Part of a small language model's weights.
Size: MLP 512 SwiGLU, vocabulary 32725.
Architecture: RMSNorm before each block, untied embeddings.
Each number is 500 + 40 x the weight over the matrix's rms, rounded and kept within 0 to 999. Layers, rows and columns count from 0. Numbers have three digits each.

# layer 4 MLP down (transposed), 512x256, rms 0.0814, rows 313-331, columns 0-255
446440478490501486477534458508516493457549496475453525506475505479528476481534598456480551475476494483532455530530491536537492510488444472508525515522458505464459452558500492515585507503493470504481474532496528486515458526525486403465565492456544523548494537408505570513502569548544595478503480530541550488491505512462516490492489537382510549429545504529414544526456524460522591509470554573557477491511533577595460502547516527490547489534440516460555539513512500502525546449449488544486545513482488507511542536543442478494421490497473480509434518515538506481522499524478516489488491501581522492492498570518530460547459428544510443519528499484460508443501472545541568531524478496560515421454484505486550507537487453530505463439566428529521520466508535486448499525522465
560431474516493493471526505486554522486552547520506466498536488511533447505499505477547448557514463521449422594447511546498498459517589480575448530512472487539484457525424508506507501414465529567568488545519470520485483522516504473529585446512469467430488553441486598503519508526565489517509555554576549475466468449496540409493486472457478448539542443476540505461507508533478494539500427535489535563470523411476489448612546489581470467485534490491474494477508592438487613436493478522514500524526480505487436556501484512520529515485488486476482534463516494471509509512515499529441509525532506562513497524537576522511508484484500478518476506523554535438464658491488558468462495480524564462511469531545431517550504477450424473571544519557508453487465527570459520468556501
473427522494453465449491478453499476554604539482480498515477450546434494472502501475541583469481458476512503534479570478513461493544510493486445515424486513506512488549498507520471455498447435471516531493533567481540513442513494571414443455532483504517500519575492463496479501443512505509493535473537527450519479526500523529464492502487506539514487525473528436553485552477496488561469444545526543460540419585533472460448487504455553486502470505515559504455512568464427543527548486540467522488502568504485543535508545570482461503433497529533432521483507524527549527464511445598466470498457564495481437502469433514540496427515542556456521476502481520518451428488489495503480474531510493502537451402484534529557497486521517458417472495543506544512519494496483463557556531
479504497465516501523493527509478538475508465423522460495491518468423542514437452580510500475557497501482529510478509522471571442405472483487550503517541556535474498487486535559514474495490435541466514429467527444506504565451489522469450517492517523464483478430489474476469489504528541545453495505538425445537500456488513512489514548562511480558500531456502448513487541624499535447548472436481491496500537481512476489465537512518515491561437563503507540447429503534459467455445497487508474537513473475476508507517413529553442523559498472515472496541515530523492492568481507559560518593443413545536560491496568518454490515477539530510498491509501506519510465461501498531458479402487429442522538473495534525521566469537468487603518487477526534415433480478487491500487494
494497551565463420439467519457583458592483518425561473515533502527477530515439500495473507466453506523512534535562491464483563514488514472501589526476492526497496514512516465485500430507488461490427500491481526514542530577541509498489483453511554543524501496489487499492563516499486447502504420449405475512478480511500460502526503545441525395496499527496538493497532606463482479503540503472496515461527546484543481465479500506525557516531489535581530436495495484525495503482510508554524548433391491439524546462487499471547517543540512479409527490542536505597531511519503479504450496531497411440534543487487505486565444437507536478490487575424491512548521469526593499560484455461446489495543491497555520494542534511482495394507476494507527506568528521454521470492496429
515483508547478522533503471413561558475501541519483546534611567513522507444547477460492577486543446496476528491521471494517525474450497434460514478461492415522529505505458464490507467544497513495537520371472527508533427475534527527502485489493521466530506480439493503520491505505580544501527485483561542468496538502517459514485540466455492508569486493530480551552463507512504504441499471422478485439513491516464562517525501504468487503481512471518482459522478422475533521584495486464489494500507495475581520545483559407497505520468531477454528483493475515446423477485541536486552472435579570489466552554515537541522468496538498539520519555515506509503511525529493540483512492507562474508496487508463487504609499549525448500532453473476518540462513499481499472518507467
471467528455491462510510479525460496493386439485469497578487408488491442488458475518497526490461570550488460528524493429446504470494434477461513503513461493514437527504542475460568489573459496540465562528512512482475429482541559466486479529517468490525573535507466546499484524503494514499502514495486472537490505479477517459522456561664499512499535478527518467454396510500512540536556493524460476466491458472482444536530498538428511422542497543532469402464559499439456539500555485541466507481502465544561509500456484540457500560462536512531457555567561522507480529489480501534511460490518459497472463529531504531459540525516549529529468500435454561453532716529446528503470503496527521434480473547515482501461506472526492481478514507543480444614444570496530455464474508
525466469429499451445407521479541548484601487431545418586531537529444470535587476597491456512478491449488506520452500442496519533554482455510503516483477549488509514532491494503449462515570546471486493534566507508523488537479533499478473524485487541495531437519500558539490433425467484541477450512488568458520618521478531462513580477417445498502447515506496474498467462532522515457488564460518504498510466452535510517464489401498501481474524493425471512513494509479547448448438492518506573447490493522422504535534507557521398519480439464512483507438510408453529443498532497498521566529554532496484488447515485510535578434535495571522469501414547483506547521542526555517535482516522481567476515470460549498536413458467562542509475486525429445461478475420498410521522561
509492527538421511479514484499554466513520488516484505550547473592520451513511486480436567505452457435494506533514488562497521569549530450558459474506499434500562474511552417505550545457469503446524497407437466473490528554491462479533513483522562496454497462555517467465569484478358506504474484502513493498424487487423539538482490550481505479465516500482435555505532429481514467516500446487437410524517549496517562569481490488547512449522464438503491466452521516505493514482440531469436497433555473508540508580511469514428576510533475499487500458525532500525543466545580573463476491437578564460456502483521480476481494554488529469581525510462457478526514513468528460540474531541495517549414469484523476550504541488489394500503424515441540509461509541459509568458484470
558495528495474529437552468467446468479478463446502464529474493503586517503451474483600522504521536432498429511497566503505507452450551500490516549531467503533518496469497568534470453526555450588494451445514578467490476412542468497476475494526425507474515532486475448504519496454456533486511427558504479483455530519518503504525443511613500491522589554481447477464495544522467509471497559538479498405538473490440431498595475474463422549541431503540430440463533492477477459493526468492468537549451511525503451505559435531522484545499531529513503452530404448427483492519501538508490537501471464413551498538439508496521416496557526560510477477452487530513554633516478451503502453512457475538581455435503514478523521473405529572507543456581465544514508497500500411515568507
503493528472475444460505468573480481483487470474506494472450481482481468482491451456549452530521462543452501521477489532472482453549480527518503476530519504443518509477523502539513550489474520542470527518481475504511514474473467484496510468495454541477550504522491519490527444481491536467531499491539487493484497482503522506533477496478464510517540529558474544545491511539466459506476515536524532526461514450453488521431533468494497470498526489479466483508531508487495437407451507476533486506468513523548506504528464539485520513544457470476515508442496580558493504492553493509469506543513470472499495495462496517499504459556488464424512556432478509503444684560504490479527499503446540490425527521481515501487535490477473505499500481512481504384494498468498515504500538
495565503493466473496522533515480521442484412531481515472506381503496417544525493462504466514431493461459490400529488438456459497502462517435556476554512490453536523574498448475486502466478515511501495546483507534518547480513561478455458515542491456453458480474556509473466484461558518460519520546511437499446523490540515543507484510522498463495492469493581511515488537481528459546463536533458531497471501621479486538516507539457460483464444483487474468484510592471476469450547494520492483502477537522450516475431528498521468486531484510476489523463476551516495489479518460493498424457504486544474428449524448629525484527539471485481467543512515543494532525523490514550462496479471417573464469473447450502472599426504522467527542526588566458559507454582513478525459488
527565515511510517473519485523515557464469496504553504467458489449534518516543539488512499445557535513500544472543468453510485514467445490492538485499489569543462521470480417513425493502537453475532494513459475500446561507430521465504480568531486580524475516499498466468460474499424561496489502487489469508514525474486503533497472499650548467507522495552492509506465530510484481534574517477472531409455522572612478519505457462517529477559534469526472507515483505507509467584534520495580475484534501448499485524515444476505438497502523489575462440464540514475460528565526545469550525465506516427492465593506471592499485482388490483467465537490424448498546432491549516448495560481401562461483559430504495478525484479515468524490490523415541488514477512480500470506517533
425429483506506558423494487543479504481452426472531528518489536503516547492473497474475472551519479474506485557507403480495468480555474505513457532490445453464507493490569517435452496520503538528459541531519454500430439491553468527516497468526494473572459473585515520509539501428553501526507515450615469522542451511455467441481512461543506536547497489565454478590533568440555491564429420470512511579544513531507484496482482554507502540518477492534419590498539525485536503529495562500484519508554512403541516509506459458471455512504556498511504452516537515442508496461499547483449493479534528530547545462490552534567511489539457401524554473535477474571502479546485517474523517458452541436543483501539570540521548440530521443532536511516470450535445548462442564534561503
532503503519542468459484560457514469469534512486521539528508515484459442561465524411476453495579494447489475509526470530498526451526538552475537519445444476445539487502523499481512510520448447519526466422457508518437472536530484488440542543489501455516493472557488544566487422425521497482560481522518459523543505477470485494450473507420532515515530500483461441442530588508520574491514468472517556428492511467559452479596548559473510500532501523500537471509476557567483515544463520489487477510520494488485521469479493491533416478446425485485434494510561508504445515493587519493527508448495499532521540500553591526517455403474502472487473469471498533485470369515538467492498420479514516469530544530469550502523523563470511438506506542434453513498434522458527524485492522
470489473481486532511560430468478454449572415516488518409483478499497471597493501482472426546487558502484522534561533523446487528483446535517475463475509486578465460517482475513549490474483465563473441445527521486570493459502466514448520541497523521466484516515487465564508476488535433541451547501510463488434528500504514514579432529579499560543569459513486490512500526532476469456552496466540532514508542425533472489500484541458522454508479556462487533441494481476474461481495479460511480513567497495467486490490451513520466533434446447520550450445485507456452495508524505531464475523503474519484488498445561532473457539516478450514486413471467491480482539495418508555413499508466541461535526496504496531508542443499499463522438500487456522627554561511482468399497455
517508498584488484486500484498460488514521422530542514472443449561515497447492468518548515520529481434571490467557575503454564513467390485497519465494492505486502529478550464529415478476514444491473480460385494509520467545495499436465549463493452467436454453514450488445476524488489539514555454477410522497512512485467509497477395509392497455477451518445475450455503497542453484504462568465507486437544489514559459445500478484515467445483476546606563494508451481483446584512504407476496443574437483502524474517575520542476510503520514523477491465437467356481593487509551490533529428470575579491490480517436513539533543521475485524528533538517441501503546513595516519452556501504486474433525437569572490518592511467513475465522465455590480543504534460517547510572445457
488529483547506450438510484487553534450501463453412463525482474521509435485506476516517496471452480450456482521504448465451489477514426473484514453509474528559531518498480455487499532507514487546519512475492494418540473441543470499530486497501412485435476481528492502495556518487505505525569505483522533456546544442470487499461499556359484550532490443498535507567508482540408471507427450474572482469492536554473460526497507527517516486466507511553533514490496538499493520501504534525450462507566509507443521467501431496497522459534537543490504502485469497533544497514466486566500497489511444541583512505485485522489541498480485491500496482456483476527548631488528518523495486520538485519525520546529519523562517517525501501497444464510500483459403482553498479482507530
562505509544517430472507560485548460458445484465465472540479628488519462475492562509486576501427498534511450523483532494524536485483509509520567509434482459505422527491459464470457570465489523485561575462561480511459479473499479481498444466533515566559454470478450458550550504555585452531482504607510531490474495576500496480522498522494457501506564473498483504486498375430504538518512444467488467446487465473574455551530497529492572569480456489535565477518531452538473497519454492506524506502550471462568623504531435549482556481484489535513536455463474572494467504461532481469532452458536506515510603487467571528477547497463473532571515516419502507481511493573521469510503517535560532523404489487478552533517438448512457453553561465634461474458494519468606510519464559
# layer 4 MLP gate, 512x256, rms 0.0955, rows 314-331, columns 0-255
463522491440517433449503474483519458541492447538473498503495475603458519468494488462480554435510432406515481495505516501518541533509509469431548539588492491483492522520580501508392476483524550520371531516470485528501561498488448487491448446499450554529490470491568454500505441481479462520517467549490483516542557472501465549502534526582512535496494535503494574479479472566573512522468524480525450539533453596410531554543431432458548586557468539510548549466488516524462474465457523476462519459518534431450555475451574455434506475493534549516467502516464565500522529407424475499513481502514515440469521419501475426500518403592561489538568468468422492549503514513489443482525554449452413544461482492487475517456500479460563498473545463460554496523570576447545508563507531
492504556498569526544456513522480490496423551483534510495572525482543493553501476547507453524523526547509495482477468554439532511524526443497521481609503497540473502468507493513477530545534501539507515465419488491468479515482495408543469538508492447495504525420509515529504531551474497428504516468488496502467573475483463516509466514441510510523516438530482527445514507521571513511474559438448391450481551560458566491475512533550504487445521505472433522525454448540585449469499492475536487524482478467551513532484475447506489501557476467575538452533486537473460484522491528452548561568477498441479540541504517591476518546450493470567527532528466512531530508458470451488540552475506504491500494571514472538427505549510460534561518441488495484510494514528499533427549504
449548578489479522477511542490527407476485535534500483509539477507469513479538507470539511470460442538499518556517511532496508573615484470484389506457503429469473559513490511479504499550532535530524461502507541522553515406469528473492560479507519474503560511506518492532521512565440454556524444494482498545472424536496475478458485468550498492516564462507434467507460479497495506448506500501603533516465508490478508516520543522567525561453459437501465468507551464452494471504516488393551479532475509392424475472547506453477498476466460618492538502461525449509488470400504526426523443509558549482448452491486502410485518491537511440493491507506474489464484471513489540560560510527488507527479559492459514486496526506502496472474456508460494431554455487497538463462468503
456542533558425477558522516506472486437519498433558462470524483493506479519465511502458449533501504447496506446496479507467459543518562487529499544442459465457515491450484488480435504455574580465477459462449479458499514453511532499483485541411539484476452502491528528540510499489519496520509447464525548497496567511515476477432492538523541472495490616532465522500487607467481464511509557424501532504433521468504459480533514504581543485519468484513529448446504526496437488504521505573464544469526467432483477462490489519474487492452479525515496459483543518486494517478486429512502545435460472429545529562507464509577478574481525482565604539513466485494564493492516449495500506545485515563539457538596515492591578533476438477523499493478469503549470500513491497482508489
521520483535490537536505493486501539462547519549478625445534544514535515514539519471490567419536475469519514565571504525463542458502537435476500501560521459523540439534497449536476492562496508502516497377484535494534480533498541496507445501467460520530557497457469530521500535527553523513457475488515534502447478523442476494456499479464487550430511563481443476541466570502495503486468487454530511511487515502521557482503502482489507459502502512521493483500416449463542554532499510423433486604517576472516457531534478379525488512491547554504558418432448532475453537497518472533501596458452566488489600526576498489547513466476528476546494565513533468573444528443482527455476567499524515500551441486499552449521499498494482468525453453501457532492524461486555467504518487
467468509486478474513519460545420475562430465487462426587578486446448407494490473434492508515481523572451454494513493490505482522542541463454487488487507481571459544553492557485585514481467495503485495518529470452492494495580520460478501552489504477465510541527455468486485509515524484453437436495475506599520466516566474546561469555489535464512450375574462431430456585500529580525480492491431417475569441490497461478476500529462454434485449500580524481532545554511471549412554524527489514485540451546499586514461480554439511505458509484559451546534589464520573529519525500504564522464539470493484482545529557531431543602479576557536355460428456544480479470511545515505520523515522520511462471515497504501456514502516471506507476576486540446527473535486521491460452546
527509381508538526482511498497478467483510448505474545450498473495542467507492486480497514456475507467533511539508480528568500459468504567486570495484529504495489481516493537510508511466435477464469511595508553536456523468490461475563512442459428445545439544444503416586443497505529499515541523581544466422518534506546470588480572488593540434484567483541537521541471486546487495520443603565550583621426468460504516476447553493519475547486443487541555548515466533506526466486510511469487478460479489465513426473502473503432484533505543527523467473482492569562401498499517519501486456470511453456485531567540519446547479449525530489500447470512484475470500576517507440467464542504470494566492519500494500500527514526445455539421567432512529550451481498517531498428493498
513552494527502499462485577440598528502507471531425467537475494546543464543524511447517579504539461446508496537479523427483559513556436506501506535512537503487545435516532444520496496463490520510505461450458383503459521529447456495520545461563501511375488458565435494445593536559543515516504475521585471490480543520462489525460451456490486498486477510467507471458498477481525507511445398451468511470524523477527531570501533540532552481432549489450480496529490533481566497467541489490404488531470500494562478583500538472442604541485398541542602456497479461594529511486496498502491494510523483497500532512528478458483482493491493528541523582486498480571508502474531547479440509565517541576421466506535550488481509547533535457557448495505575564486539455486514521484466490
491482472500535435461461489562604520465542444453518489562644484565430509518506489572351501507584462530541532477464502451498578441475473442558535470431525450477414524468499453455469525531450512445464506526497459495463449505528552498531416479445579456535469372494514487486453517558501419525491558482519433611554495444488481465517542498493485472500445419469490515509564497460506467622492537448475410486457480548567536553438529576590571416447515605469573525517407550487471493463501503510561522547519491511443531493397473523479528525538506546510478513515551495495499469446519464465567554577528549523473459500572484520492500437496508456517539554380550480456511511523564564487461528483546518522444540508548505549493459534614391475460479561439487481538465543483497544447450522
496534508497541502537453527494510474546523510485544512558492480528478539546488477515541509526536527509472574554467564527482558491521511456463545459453523543506549434528519503476515482472554523536530535456494521461542502524531510534539521449469489550532494500539488474470466482459542557487492491490455541549451458525512531475464465527460481448497539551538423511475496486496483495556580557508506584450505520450516513546583502485468467513538446529484519512459510555478454482493493441524521467486477471500446535508483490468501518483539538513486509503516517492449503505515438521515545514530438530494527502520515509541497475488499526429530506523530520540507429507472508532476523507535476489523481430483498490528444510518506507512459482517529515498479505490465486482518461523
524454516515503475526495576485556511491501512427524499589517560506490506495439461499555540462500489559521493524549492536487467502512492528499480519484462503584520447427461451490453462531482520474507493486553569467457449488486517523517531455478509428530532542495472447550503508520480512539432440492545536482540491531427469505479430492555545543516465551508412497470496573514484585520486484454526429460492545482491544504500497444466527508507483527562469487547539457542575531483522521498535520565528458463588497530576456505469532484460511502528540475505591478509538484488465475466452525502505466499549528475585615406516443506449582519558485505429523494548503513458547509498477557552523522467518502489501519433573484547488416539432422394514425543546468545494462498410522485
521539520502481496488515532474491465545577496528500482443566530507507559417471537499439448408553508446500507466441495581462515483538524479474527465424505477452549527563512500491455514508542498541452433454482486490424385476503499509439505485492537489496545484497522540526553488428483459554474535487441475509380508498556518520533502443498459535500536496522431553398526514523545478474532419503556529485526492468428483517543505485506493564491587539542479553464516497512402507578495512525501485564463469452451481468529460437503492577470482457508439548585572554499501508565521522488428469461477483555439525521518518521567432461538508441531526477450501493406521493507448505528460553492441447473506515474464526513453448456505432486557460537473509413486497477495587553512540572
477460526538467519484452475557512473493513456496516444459501416479475454449481513516541533545549432510522500484465474513531513518492546500509558445480462544542479522525537494487449480560472501512464513530491505490485537428520486479530442451453441555476460483510553494486439433483427425511586595509602546480443567502495476543423528525514468481458496459465463496487549483510566427554479514504489479505494500446455514501464479513414463532491503571505498573435506539530558573516539541476538508540496531514441518493505530533469541560546549483470431429597469461523476471431498483501490480463476575473456560597517397506476437476525525456530512530484507549518531530519507499385513533454560443502548517482580522499495546466549498457494524489504528443442428489534514469508524534
516512518460453501509441620464530488511538486517499501500505449508477474443452529381502507459517493491501530563542433553486570444537511500525531483490467538494578463471527486495491546450492526513555500422491548468490483510541442474511544543491501527457521469496527509562527490464477569509524455522469416536515431461489487483491465476539566501499501484487476471462425486456517540468484476524435542469493498539473554490564531547479488503497464504532517474541467459522468509482427485502490497475478498451482467344474492423510484467545413512498484524492580535519514486494514500514522428481493543473485583529490525489534413444461527456505470441507442515476421461532487508550442431535468523475456480485440519564583528619511493427444480509469475489544515520486497509544528515
511548554498514526562533489534460422450573484509522491476513468516542473570514516508498487480534566498531529567544530508517467512484488468454499465468476536536463503515510516529496489469463503513508447413495455458480471468453473476457455510450488480488482564451485538502476486455510495514569509468487510454374482520522531572464423543510470546543471536554497519398557518512410496434538516485456440514519520507445533533521532531487501511490506497500479529460498466507461497554519467462467482491482469507443496454527434465569507532459479523567537463471492520466483507507508484499508470533461506457469478435444539532492509554404508450523447461523443539516494459500496541490447473531465467501495499464556526541491543532530534529568513494481498546486389517446469480464516460
516555504570540465496435486498485448459527458544522499477455460551495460471543469573539518498532528457572501478559507479437554510493422453479543562527472490511540504435574472517408500424542444518499473489409479514553540485540470466445537439511384438451542486458488570398474501501529538534576441456450510419485529456507507556508361504497465496537433534422476437500522529510505521532480560434503445517491501508564489505530500465444489460484469539567493494509473484486485511500485464512465465536517497497435449570593499506473539531508458475466468450472491388469552492492530522490525473429467579482424489506396502533513486457452470534498510483492422527485465466560507576422493546503466471462511413552531501590579496476529438497559531496511537545478508522530545533566549516
509497498491536438528521511513499474534526573438520527521537456476531495521509539499440483461483521486456533445460506534531520494438531547517481526462533462439503501557539531535512490487537540462510504503451513547482489521474490526439485550463448520524558446497498507489510565493522505428522542467423489526541471565499535495576477462426511467488562474550476499535493491485549548508546501547429530501520443538478448463461533511502518500522506535501549492482495564491482505513554462516427473514520418498495477475531453522522438453502520494497470501521537470472510472480514469525507508496499555454454531520474511533483440490478462507506513474480514572494476490535549489525456555484519485486495510469503512530417463489512489467463509527511479465510573480451478490554469428
506482569516488572527508466543455513500490564523510520513529490492516547511460449481472461455538493465435563468492537537437550454542527495490434439525510551413459441515549507521556516511532503514453492500452506517578544480548482505517515546474469491484493550486554556453479477491425545470552499503448487529513503466543514488570499461554537486471432499496511505538624568546533475441499518525522492430498564478415546485514493476572460417567483547447507531523440494497533528519477515503477496477490526461429444468502516467529448532484552465443508492486521458471592466602427517535449484578462460437460474458520422529502462522504529482427536469557510500487437470472438529536551438543357459482573514519533503501467525507474564510532461500434563491499465495492406452496555424
# layer 4 MLP up, 512x256, rms 0.0926, rows 314-331, columns 0-255
474531499487525536505520492508438430480420508479483556451541493440504588479491564542434508408503495515539545426500511460538494501456441502469511485446575481488482516494551518500539503588574456403460566449522507474450500509458509559416416537519501565535455471541547441524467551474475470484468480520417488535502520584521488623494523537473495485509513559505474523587473534451525514442496583499548515501515481522586536525373477564496495539480508415506494542504531476550495470503491501452543617471512500520483524432497492499471412472550523496486536487521522506547480446460477529455567543495455522462477485525526461520515456562539523461544522508524454514512547453472478464519544558491541463520484505499521499449451535514551549491452466478416472545498484454484549519499432472
537533527374457545533507497495502455564462537494542491488574544520580522507474490514461437468484518494426548452528477503525437533439529469521498446498436498546468495478480470506496546510494507494467549529515483539535492489417454540430443487459464539555546522487510549456445510538462460528502473514544570492532551483479531536494516532488526464527556489521563483471512495530481468511420493511468433497477520440492519511454493434420495485465485486491508523508552497498484539525468550501545479551502509441488542501502504501517449488577524441519511537511492515479518494456466513431497499526439482452457475506452480507512519491526552551535537484475436500528544541474490524449522497513510524434531474429552498425466457517474517545440520455514509508469508535538496460491584570
508518474481406494470442421475506479488441550516555490477476500478567454484503471483473497560501461496476551444479545476534517489561482454525509522541490487490515473547521468485504436460509545585519464508471477433454491501500532511468501413469501417480524569511546528543472462549456461521559452534470522469514507535465497520430514476499507511505545485448418526477476498511437489517503508532503521552533535449473487548567522500463447518455444503467463501529544422487568476480566587555510474510447587439513487481560526506438495544526512483471525458486451482484505489449517499481519555503478506416482469515507515463505486497509525411562502495471466554532481548509509442466537537568489552601469498552545467485478462461527464516512525422518404509488516479542510486478560476
530549495488544513533464506462528483552524529446515491545563484529528500509469547529462498506431469526540488546478574530480566498600438458519471522537503469458511369542479416515548493538537519458491443514431489474416502550504486521539576502470500507490495511557439514472571476517516533532509467564466478476512526474476495506448508482497529467500434487475528523460520526482471489517507487540452543529520543517501470534509559435515437434535530499506574491524482533487541594476498434536504497515513496512518537501575445492495542472548526525456456445483543567496483459481522538521416470517524523511540527488540534502501496444545541462546488499550555460526492458528489529551459590516486498487451503484527500463477490484447491493489480439553488541476534427520489490497417516
465446519518476462528471531463532533500484498534520419567518530492482492453491462496517533583498451548528480476452448494508451543508495509557501516412475492490535580448491504453498424488536501505508526538472495450502494485540498497434537493540541460439494492548498463457541483500487507468536515547510522485523491469528452534521456453481533464550498453538510502485532444521536469496539456533421438427513520543461495533507511510519540526470473479441531502528527518492447392505417531505538524483427481518491574495453512508466529524495424445458499580557560516516518441471502534518565407437557479529453479525475527569501459525526509533476475534473468523463552463536530540475437464570498508522452488541453513536511531511560509487502460555492504477470514484469475509534544528
488511508446485502524513555459461523519463486468474497529490502518463525542478534585509547506433472528548523472561490457508449516485484433434505529509500539526579485506544532549576575539517523489446468458493467466463435455511531526459533501503539520501525468494462485558462521428473486466499491474519471541510482438429521554487487504474524539570511538520402533405449575394517619539514450472471464530481459535535519455572502431487491559458513497572486495558532499449498544443490539517532431517448516555500557486491465519486529536452511470513536560464568595493487461499484517439482479450469482559520491482533561540441580545472467510556563415541504542458538468530540529541507580504513515511470374555524534489421580414492507541519441539551454520499476495456458462339484503
476580523560473556563582521504503453488383467561483538416457511450558532507410507388532532500538502536495509537530545539529469480476529519493517481506539454518516484493481490508552514542437478570543503482426500464504486479536436487512537454515514520494485595463491405497499508568552557473529537479541438510474392470544481549503473522534538522485557465510542496519523540492457493524524490547463501509478563494456485487489485606459521530494459516582543461481503457521450505527544546481506423516499527505617463458474527439478606489470570527527553455527521599529463556496447485538447433451475477523520502561480554519455459572486484427471502529565463521509491527463443426497462503503534488505520529518537453516480579561595491472437526494473537551496515538527475555485468443
478456594544515504503542497576437481486485479532515507541547514513467518433480478523511501517471509499532492528527460609514492533481548416543508419484495451549511528475467431525588544477467512465485478461476503484554486539546585490481427507459550471542492522519536433492507463493399484492494478489461540551474509514505494555536437560458510555581463500479418536454564562509455458451539549526530411500456583539443539507467472467545470507477446539567511475480546478520484502528474573504545505467488512473462558504492513496497458452489526457465449500473550524449520480538513539513527459410536558471473483486473501533493548527501532466490493411501476463498463497455470491576552487533439499440509458488507490530583549456508432504472471497436443451476508550496469494499561471
432466430507470475464442557507556514448506474439494562493521500522434551451495539537430515528536465494535542538473510462507538496499482455497497507469569458413577527539499445467589542542440531350472527544493510555467528524506462503483511497476501460520539429578467520513463463570590548533457552489500381536535484427513520506598542480490539471476491441463505524495508473461550461537513483495485446569491541541504581538436570486540551413463476519532525545517481517530534503454503523488562512498496504516581561559463497514458594432518461478432469521548597535511524484475548478505575458573529567543494544507552496507532546488523487480631504498519531563493456473512537614526492503491464514504378541542484426476478514570503478445504483470463527511500485562470501535510396506
527517521482482498481521470500455494502550516477535475496490480484496516470482504541561507488537480493482508485452525493503516466484510537418560454496509546431478453536534494499499469467538492492491547488498482487513535454505475525494527443522465526494540452533472501480440463453528532440518575419513522543557492519512550515542504506478492501470510510559466547481480477518472519564515561468510532507506495500506493509473566475507479511504488489528488516478571474443510495450464521510541485464446480494510522494488459479485544486529518506481541515506532539487516534534485512453478491511428542428526546509512472505524485490526490416512568539534516527520439516498487448496550529505492534494409501482537530514472510459485480560479468563502443478517521447468504506487465541
542497529511444484486543518508478496470533540411549485459515503458501518483481485538455439438438541569505532396528505578503474453416486549479472489474439473479566547478480566498398550495440497469537564467515510564511491475502484514462490471512449478537523486512481492590464512506471468517483525512508499525529537587540501492508446531538589503439522521523453476466547489489564511502494469517497443486446514515521542517507486477510486515450442514492459589516506465559618494498483513489553489468547491536535495511501461492445498518492495472407517538518491491537556428465516420449424495499491493502530533539527523550495482589429510464502518513490502526481533519465521528500505528529633424457518508486485517485397498483514510485495490483474510504498468486472500558481529462
519484496485442488531499527476459441515489492441486448509567580512459489442485532490495490526527548487543526542528557519420501529556530505484496510408555413472526466529524462577495499551497535541504402564504508447478422502578539478522515416471565478441527508511484524512504483541549431475475537475522463450436435446491496436581488538517475578511474500524457476467435497495437484485526428505494494543555495507448514486495489511513469510539526581425496452538552499525505549468524545538521527503459515468486457505509446477537463550501529500454527528514517518446482511454512456529442476487475456505502556496518534452481569469528529494509465470503504577506434499562493482529473485479491436535551457489457444477565439500469449505531466522513431461488510413595511516454561547
597525524475494430557535526478480484520594543580526437492491431464503459548506500537507533456478507518530509514496559542524504524438528504476514482503522573560494481574484523562518480417526528487551465467515552523537552494513474491517528521432483519513560523478490498574452495537464533454499513522405508555499518499590496553461484534501551509473507498462449487448477498552435458499552565533502461466498546452504483523522543438440507473493540492492604448454451488500467519499502492506506447501459425551449478392493534545523539514497446564470518554535524479601463474491520439495549569477482490440500497526507472481458473484454559552502514483448480517446489509521540514524474432586523488550491493499455542461475420581446499553511490478460484595496507463567527455515515548
509417462541540529486536505542496450449528473538496471543500540390484492543503468525466441533518470524511472504503522455539498543486495470500506510447498451448470420555559504521498467599488450534448517457435499466394558504524547529434483468549556417476469550466494535521521482455520480533495516504518515454443583513456467510486513464443409487509562547529470424478543531482526517538529452428461501482529519455568515514535509533494498443502514513432524551468483563437482495537545454475540430569463513552507524553533526506549459473447486529536451549501465511479546514464514501535487533551499486550460518505563506580473524450488470452467467477484485535464521492519512584496454473495458464461534535552567556509503508471462494488488513447517468445457436543476493553468463504
458442522450487568473515463496532426451546493544531483510436479505465490520502488522449457575565485460499504533530476544440506520544489538520482480477460459610482430502511454518517509560475499490534471476589525429524523475533461540492462468513485535446507490494508488582509561549513507565463442517490491533456483513531450564482490506477486584530479480511465417504512516449472469459540432490468569527509513533522550517465514506444550480490498550469465493491482514492502475470472508491517524523550570539537491485481486510549465490505434431466535447439456448476492490509480493491477495512515492563533495519470560489536497587466498490515529468461480534487532504528462502518538451504473512506486522490523526464570537483492548480571419466499465508537563497511494437445566506
551493534531470543481488495538449435535496570413476481543443526530516471536491493485595508517485525566456509429526477591579497561445514456544475501487395530490500489486506593510531589508473508493520517476471531509613455539531464488465529507471541614470491478508451472485545522492524512518533453554572548482597493499457516520531542475486469494603467453480476522537521590458518491529497439525411585472409407436550498436509481516511506454528490542512542496551450450411461420518499505503518482505569527527509530502529491434569408511481484495488484443495511504481459486571507480548480431513571461613558581478469581477515443448456509505517490435519471474482458461463535510513508510474537552535534486535534436516454560490449600456437492502484494504524499498491427475467556514
464492532519499454523492537552396459512533476496504535481463427512495554528516522509505492524482477515506514526562564586512488445504558553473380507466459472460469455478516517478438479526504537467497569483510513501492538496543513521500467535497523515513531584572511519512474477482473525541466435465563506527510456570463500499549518503521499405523530540477481466515480511481498543523491525484518538512487492500506511477540539513490513514483469575468483489520496465468447464508515458484558539476485461464513465525572482489558503537478498474538462478415460454521435498537500510457492527491528527530424497506550546503535431492524481469503478454542518516421478497487525499507484549552543485496534481441452465492488487513539503497528573522513449495567543499431497551534501454
529426485495505537555474515528444463484495526457585553473564424443509472546481482556551527484523549545434478423433489495560474474505540546511518477503524487557530522495495485404502571559496449499406583526501462494414469501498435626517549475504445519533486465536501506476444435529525512519549516514537463468461595485494591497511550554540522542453496506493485538433460520483511468498472505488448445542488472443495554471524509429441461542547516529471507535472483555549483474480550549455495513464494480496464464478511483502523500520460521468572479479533501536436475570451485473529480558464465483481455518542555436482550476584512479521510549394427521499515509495425545528502491445466460475549539535531538529516535504506507497541523483528443541567494476428546429544471458530